Weights of a small transformer language model.
Size: 11 layers, width 256, 3 heads of 128 (1 for keys and values), MLP 1024 squared ReLU, vocabulary 3624.
Architecture: RMSNorm before each block, no biases in attention or MLP, untied embeddings.
Training: a variant of Adam for these matrices, 10094 steps.
Each number is 50 + 12 x the weight over its row's rms, rounded and kept within 0 to 99. Layers, rows and columns count from 0. The size before them is the row's rms in percent of the matrix's.

# q: layer 8 attention query, 384x256, rms 0.0784, rows 77-88,204-216,332-343, columns 0-63
# k: layer 8 attention key, 128x256, rms 0.0709, rows 76-87, columns 0-63
q204 086:40 56 34 69 45 56 60 30 53 52 36 38 34 48 49 51 29 39 51 42 79 47 62 60 26 50 64 51 67 20 57 52 58 53 51 71 53 82 69 56 58 44 61 72 44 62 54 36 46 56 45 70 47 34 59 45 50 31 63 37 33 54 44 78
q332 088:57 43 56 46 41 61 43 45 43 46 47 58 38 47 65 80 38 54 63 35 27 43 42 19 67 51 45 51 42 50 49 33 45 51 52 44 55 63 40 54 60 59 54 63 55 50 47 54 58 49 54 63 55 58 63 65 66 49 65 36 27 30 39 44
k76 098:65 55 69 43 28 32 68 62 54 45 62 50 57 65 41 48 49 57 65 59 63 52 30 61 65 48 44 51 48 49 45 55 31 44 39 41 44 35 70 49 50 39 45 35 40 54 34 47 42 58 49 42 67 62 55 25 70 65 39 52 62 58 55 59
q77 089:32 62 34 30 36 23 57 56 45 39 55 44 56 36 61 39 50 54 36 13 41 40 50 54 62 63 56 34 31 50 38 49 35 55 69 36 40 44 57 62 41 66 28 44 55 61 51 51 28 36 54 50 50 42 44 61 61 46 50 55 58 63 29 58
q205 097:60 49 55 49 66 47 29 35 55 48 53 44 63 46 51 73 61 34 57 46 35 46 40 42 64 66 53 52 58 64 35 35 52 65 33 37 55 48 45 35 40 38 62 55 38 44 54 65 57 36 18 37 47 88 45 60 60 42 49 50 70 32 59 55
q333 089:39 52 44 47 59 38 32 50 43 60 52 51 59 46 51 55 46 59 65 61 24 62 31 55 69 42 47 63 43 58 45 53 45 47 58 57 24 33 52 63 59 66 37 53 57 59 37 55 28 57 52 73 42 60 49 34 48 53 56 59 34 47 50 40
k77 107:38 70 53 52 59 41 41 57 48 71 50 59 47 69 45 45 49 49 44 52 44 47 50 52 45 42 42 52 69 63 38 40 58 72 67 31 58 60 50 43 50 44 61 63 57 59 50 48 54 63 64 56 32 57 41 34 70 71 57 43 51 57 55 42
q78 092:69 63 47 46 54 33 47 45 52 72 56 35 53 62 59 56 48 47 59 19 36 55 34 57 69 64 61 63 42 42 46 41 38 42 38 53 26 33 32 46 47 58 46 45 21 43 52 47 66 52 43 43 86 57 62 54 50 51 46 56 70 52 42 70
q206 103:63 49 63 47 82 81 40 46 61 54 42 43 55 59 54 43 33 62 62 62 49 62 66 60 49 91 58 49 42 48 46 40 43 69 33 41 62 47 35 47 39 42 52 40 35 40 54 81 56 53 57 60 53 64 33 45 32 38 63 53 44 34 47 56
q334 090:63 43 42 42 47 33 43 34 60 57 28 50 45 70 48 68 52 50 49 56 62 48 54 52 39 58 76 48 57 53 45 52 51 72 69 43 35 46 50 46 49 55 44 52 23 19 43 70 65 63 59 16 76 59 58 54 57 70 54 48 49 46 40 44
k78 120:72 44 66 79 51 58 26 56 54 51 60 60 55 61 46 37 52 83 53 56 55 72 64 52 57 43 50 40 46 51 57 55 48 40 43 55 32 62 27 49 31 53 49 71 66 47 46 73 62 47 62 51 35 60 47 27 68 42 82 48 40 45 54 57
q79 097:41 55 48 55 53 43 43 72 56 39 71 78 45 76 83 48 55 39 27 44 72 29 41 40 45 38 59 45 62 47 66 39 41 42 35 68 59 48 71 45 50 42 55 49 59 47 63 60 77 43 37 49 50 63 39 47 45 67 54 59 40 56 56 54
q207 092:55 29 34 43 46 44 52 49 30 50 45 74 63 62 60 35 45 47 49 64 45 66 43 61 54 67 71 46 73 40 50 47 51 33 53 43 60 47 57 39 47 66 59 44 27 51 37 61 55 47 45 36 41 42 34 58 43 47 31 63 40 47 59 47
q335 084:59 48 53 42 47 45 57 53 49 37 65 65 41 43 46 57 49 61 25 25 48 39 43 61 42 37 52 73 60 46 35 19 70 68 57 69 56 43 50 59 39 65 64 72 55 40 31 79 60 43 53 53 29 31 54 69 64 40 52 71 28 56 64 42
k79 102:35 45 54 57 47 55 51 57 48 40 65 63 54 35 51 58 63 45 49 26 82 54 50 46 51 31 49 53 48 44 45 52 59 33 52 59 54 36 59 66 49 47 65 57 49 62 41 72 32 44 74 40 31 40 51 59 16 45 41 70 59 53 46 55
q80 092:76 57 40 35 58 46 46 50 53 44 50 69 48 57 57 48 68 57 56 59 48 65 40 45 50 55 36 49 42 60 62 70 52 41 58 40 43 78 49 51 48 41 39 40 39 51 42 46 36 39 44 30 33 53 60 63 64 51 69 64 49 71 58 41
q208 107:46 55 43 47 52 49 45 45 50 61 36 39 27 54 56 51 71 65 49 62 52 56 53 53 63 60 72 39 61 58 61 59 43 60 46 50 33 70 50 32 43 65 46 46 27 31 63 50 45 54 62 73 59 74 56 41 58 33 74 61 46 52 43 56
q336 085:44 51 60 38 59 42 35 24 48 31 41 64 37 69 54 57 60 37 33 61 55 28 43 44 65 43 65 33 81 57 31 62 56 39 53 61 53 60 41 38 34 54 50 39 62 29 55 77 53 33 47 79 46 46 57 57 51 47 52 65 55 38 49 42
k80 099:33 40 60 56 51 36 45 53 72 61 54 55 56 41 30 40 45 48 45 46 41 48 43 49 47 40 40 46 41 49 43 35 27 60 48 31 57 45 58 39 33 32 63 52 47 65 53 50 58 45 40 34 63 65 41 51 57 56 69 30 70 40 51 49
q81 105:52 63 42 41 64 34 35 47 50 31 44 52 55 25 50 48 53 37 59 78 51 40 40 48 65 47 52 60 48 48 49 39 61 50 68 67 42 60 47 68 60 33 36 57 45 54 50 47 53 55 54 33 44 50 34 45 79 70 48 61 52 76 62 58
q209 095:55 46 57 62 62 45 31 64 61 53 49 60 56 50 38 58 49 56 58 45 40 57 58 44 44 51 58 56 46 38 27 56 48 34 65 65 58 52 56 61 58 37 81 58 67 44 45 42 43 46 43 69 42 38 59 40 80 49 40 47 46 68 68 53
q337 092:56 32 58 52 59 39 35 44 54 46 56 40 51 70 58 38 56 61 62 56 58 29 57 47 47 36 40 45 41 49 32 48 38 45 39 46 43 57 33 51 68 49 51 81 39 78 65 59 45 31 72 29 30 40 79 78 43 50 57 48 33 50 38 41
k81 104:28 69 40 55 42 57 70 44 60 60 53 72 48 50 33 47 42 45 68 34 47 48 70 60 55 33 48 58 63 51 47 58 52 79 49 48 60 63 43 53 59 54 40 45 25 47 33 56 57 63 72 37 55 31 44 15 36 45 48 66 44 55 47 68
q82 095:36 38 36 51 65 70 53 69 52 47 40 55 45 45 35 51 61 74 50 47 43 59 56 46 32 39 32 71 49 46 60 45 46 50 45 50 67 67 52 71 44 55 42 50 66 37 52 44 30 21 47 47 41 67 29 54 48 59 49 56 71 59 58 51
q210 089:39 33 48 39 39 36 60 63 41 42 52 47 56 61 26 48 66 40 48 34 46 66 36 51 61 47 52 57 43 32 62 45 46 49 63 69 43 28 54 60 54 68 50 41 59 48 43 49 64 53 49 56 49 38 37 58 55 61 38 43 51 65 64 28
q338 098:46 54 52 46 61 54 62 47 51 20 51 35 38 46 50 24 44 60 52 55 72 50 48 43 66 50 29 58 66 60 52 46 64 51 49 66 62 50 65 49 65 66 50 51 65 67 37 46 49 37 43 44 42 51 37 54 37 38 45 53 57 52 44 56
k82 096:43 50 37 54 32 39 48 72 53 54 62 44 51 49 45 51 37 60 40 64 44 53 59 48 71 19 63 38 61 48 61 45 40 32 69 43 45 44 58 56 69 37 20 68 60 37 35 42 52 56 61 25 34 48 45 41 33 45 39 49 38 55 45 55
q83 095:58 49 64 62 64 50 41 65 60 51 35 35 51 40 39 34 45 43 57 39 53 41 53 81 51 49 67 35 57 53 75 46 51 56 59 31 64 57 50 42 54 66 45 39 42 26 43 43 51 62 63 40 47 51 47 39 47 27 59 48 47 51 68 67
q211 090:56 29 63 53 52 44 64 74 64 30 57 42 68 63 66 43 41 63 63 39 54 48 44 54 37 60 77 49 66 52 55 40 37 40 54 77 44 47 59 47 57 74 66 39 54 55 63 40 59 56 61 32 63 51 51 56 52 51 54 49 51 41 67 48
q339 095:54 49 52 48 60 72 56 45 64 37 46 47 50 35 56 45 24 47 37 73 59 47 62 66 52 37 59 50 51 66 56 59 57 42 48 59 64 61 50 28 52 58 39 61 28 49 53 52 45 38 57 63 52 63 39 49 50 50 60 41 36 56 48 58
k83 093:43 58 43 45 39 52 40 57 31 57 61 50 30 53 33 46 49 72 45 47 58 65 31 53 43 59 41 49 61 54 49 53 52 53 35 50 68 37 48 58 56 50 52 35 38 22 46 44 52 37 45 55 59 73 69 42 58 50 54 47 55 57 76 42
q84 100:52 23 45 49 43 63 59 16 50 53 56 47 30 28 55 45 50 63 41 29 33 44 58 51 28 51 68 55 51 41 80 70 36 44 44 47 85 23 54 40 59 31 37 47 59 45 57 45 69 43 54 51 63 42 44 52 46 58 44 65 63 53 51 58
q212 088:52 55 43 29 51 57 46 44 69 27 41 48 54 31 42 22 58 44 52 49 54 36 52 60 32 57 72 62 52 39 42 62 57 44 57 16 42 39 74 60 64 46 54 31 41 49 69 39 43 36 60 32 55 49 51 53 56 51 47 52 49 29 31 59
q340 097:38 31 40 42 63 46 57 32 58 33 35 39 31 47 52 62 51 34 43 44 62 43 48 30 42 42 39 44 36 35 54 43 38 53 36 60 62 64 39 49 47 64 39 55 60 54 61 34 65 58 49 36 36 78 69 49 64 48 62 40 27 43 57 41
k84 096:63 47 38 41 56 69 49 51 37 85 69 48 40 49 43 32 43 66 41 52 48 53 53 53 39 48 51 56 15 55 71 60 45 29 50 61 62 51 57 64 60 67 46 53 78 36 71 52 56 57 48 45 49 64 52 50 40 48 49 59 55 41 32 81
q85 104:34 79 39 66 59 20 39 44 46 70 39 25 53 55 35 64 40 42 55 66 48 70 48 46 39 45 54 35 60 60 52 34 71 58 29 33 53 38 45 58 43 52 49 65 48 27 29 64 42 58 44 45 41 23 44 60 59 43 52 55 56 43 57 52
q213 088:48 78 53 60 63 55 43 36 66 43 55 44 42 56 51 45 57 52 54 26 36 44 61 45 53 40 62 60 51 63 53 40 41 60 60 35 43 54 52 43 46 23 47 41 48 26 65 41 53 58 47 34 51 51 49 40 21 23 53 35 52 50 35 45
q341 093:34 86 35 74 23 37 38 35 34 75 36 41 55 41 49 58 56 50 62 44 50 54 54 59 48 51 41 38 68 58 62 64 56 53 66 54 25 46 26 54 36 45 54 56 52 55 50 52 42 56 47 71 33 68 45 53 35 57 59 64 42 41 29 60
k85 093:72 40 58 37 48 44 19 51 39 43 45 58 58 67 49 36 36 34 64 59 34 65 70 56 58 54 42 32 75 65 41 42 33 76 37 35 54 62 71 40 20 58 60 41 52 49 53 50 48 43 40 42 40 46 40 41 69 55 51 28 56 53 49 47
q86 102:53 53 50 25 54 42 55 13 54 33 50 56 60 52 69 52 55 49 34 55 44 40 35 43 46 45 36 63 55 46 46 54 47 59 53 37 21 56 38 42 50 71 50 59 72 46 51 48 37 49 39 29 66 69 60 48 57 53 51 72 54 44 61 55
q214 148:61 38 60 50 78 48 38 48 59 51 58 55 48 47 38 56 42 76 58 35 35 56 39 53 63 64 68 63 50 47 26 40 50 35 39 35 46 60 42 49 54 48 56 54 43 47 44 74 62 41 49 51 66 42 52 44 49 70 37 45 43 50 47 46
q342 108:56 37 52 39 65 29 55 42 47 44 56 64 64 61 64 77 64 61 46 65 46 49 34 31 57 70 44 56 43 54 60 44 54 57 63 85 56 54 34 44 32 49 74 30 60 43 26 63 58 36 44 67 71 36 77 67 34 66 53 58 66 79 65 58
k86 114:49 42 62 52 68 67 32 58 42 46 52 44 61 42 60 49 64 56 77 35 45 58 41 55 45 51 60 44 52 58 41 42 47 47 46 17 44 56 46 43 35 61 47 39 48 60 27 55 62 47 47 29 52 61 41 44 46 33 43 71 69 47 31 64
q87 098:53 49 44 54 51 55 42 45 80 48 59 59 54 51 51 50 77 42 40 45 66 54 39 29 55 27 48 35 38 48 59 50 49 38 58 54 63 45 48 57 59 48 44 48 65 47 44 33 51 50 43 42 76 64 60 36 43 62 54 39 52 47 55 65
q215 092:40 33 26 38 48 49 35 36 23 37 48 53 54 62 45 56 58 51 48 66 60 54 55 42 41 56 69 65 60 56 45 48 21 28 48 51 52 46 57 60 47 56 50 45 65 45 19 60 51 54 52 66 59 40 28 59 54 63 52 43 55 66 42 52
q343 097:58 66 46 44 62 66 52 52 69 50 68 68 62 46 49 75 55 42 52 27 43 62 19 39 32 22 39 50 50 50 45 56 24 59 53 54 43 49 60 37 35 46 54 50 50 80 65 36 48 39 48 33 38 59 36 48 54 67 67 46 53 40 46 56
k87 093:58 43 52 48 52 36 34 66 30 35 39 22 28 66 41 49 49 67 57 59 40 42 50 22 61 51 79 33 60 38 50 35 66 54 41 67 74 52 49 44 49 54 62 46 55 48 40 52 41 68 41 46 73 21 88 57 54 36 29 55 46 77 44 28
q88 102:53 50 54 33 48 44 67 57 43 24 49 50 42 59 36 62 58 27 55 32 63 45 41 66 65 50 51 36 28 50 58 43 59 31 69 47 56 44 68 54 68 60 33 60 54 44 25 69 23 48 48 40 45 30 46 59 41 46 32 50 50 30 45 50
q216 084:70 30 44 53 44 63 47 46 44 41 45 44 49 66 40 45 40 46 43 58 66 71 54 50 67 53 43 55 59 52 37 44 54 56 42 66 51 55 29 46 32 75 44 45 51 55 57 37 55 52 84 47 48 56 55 42 53 77 53 71 50 37 64 56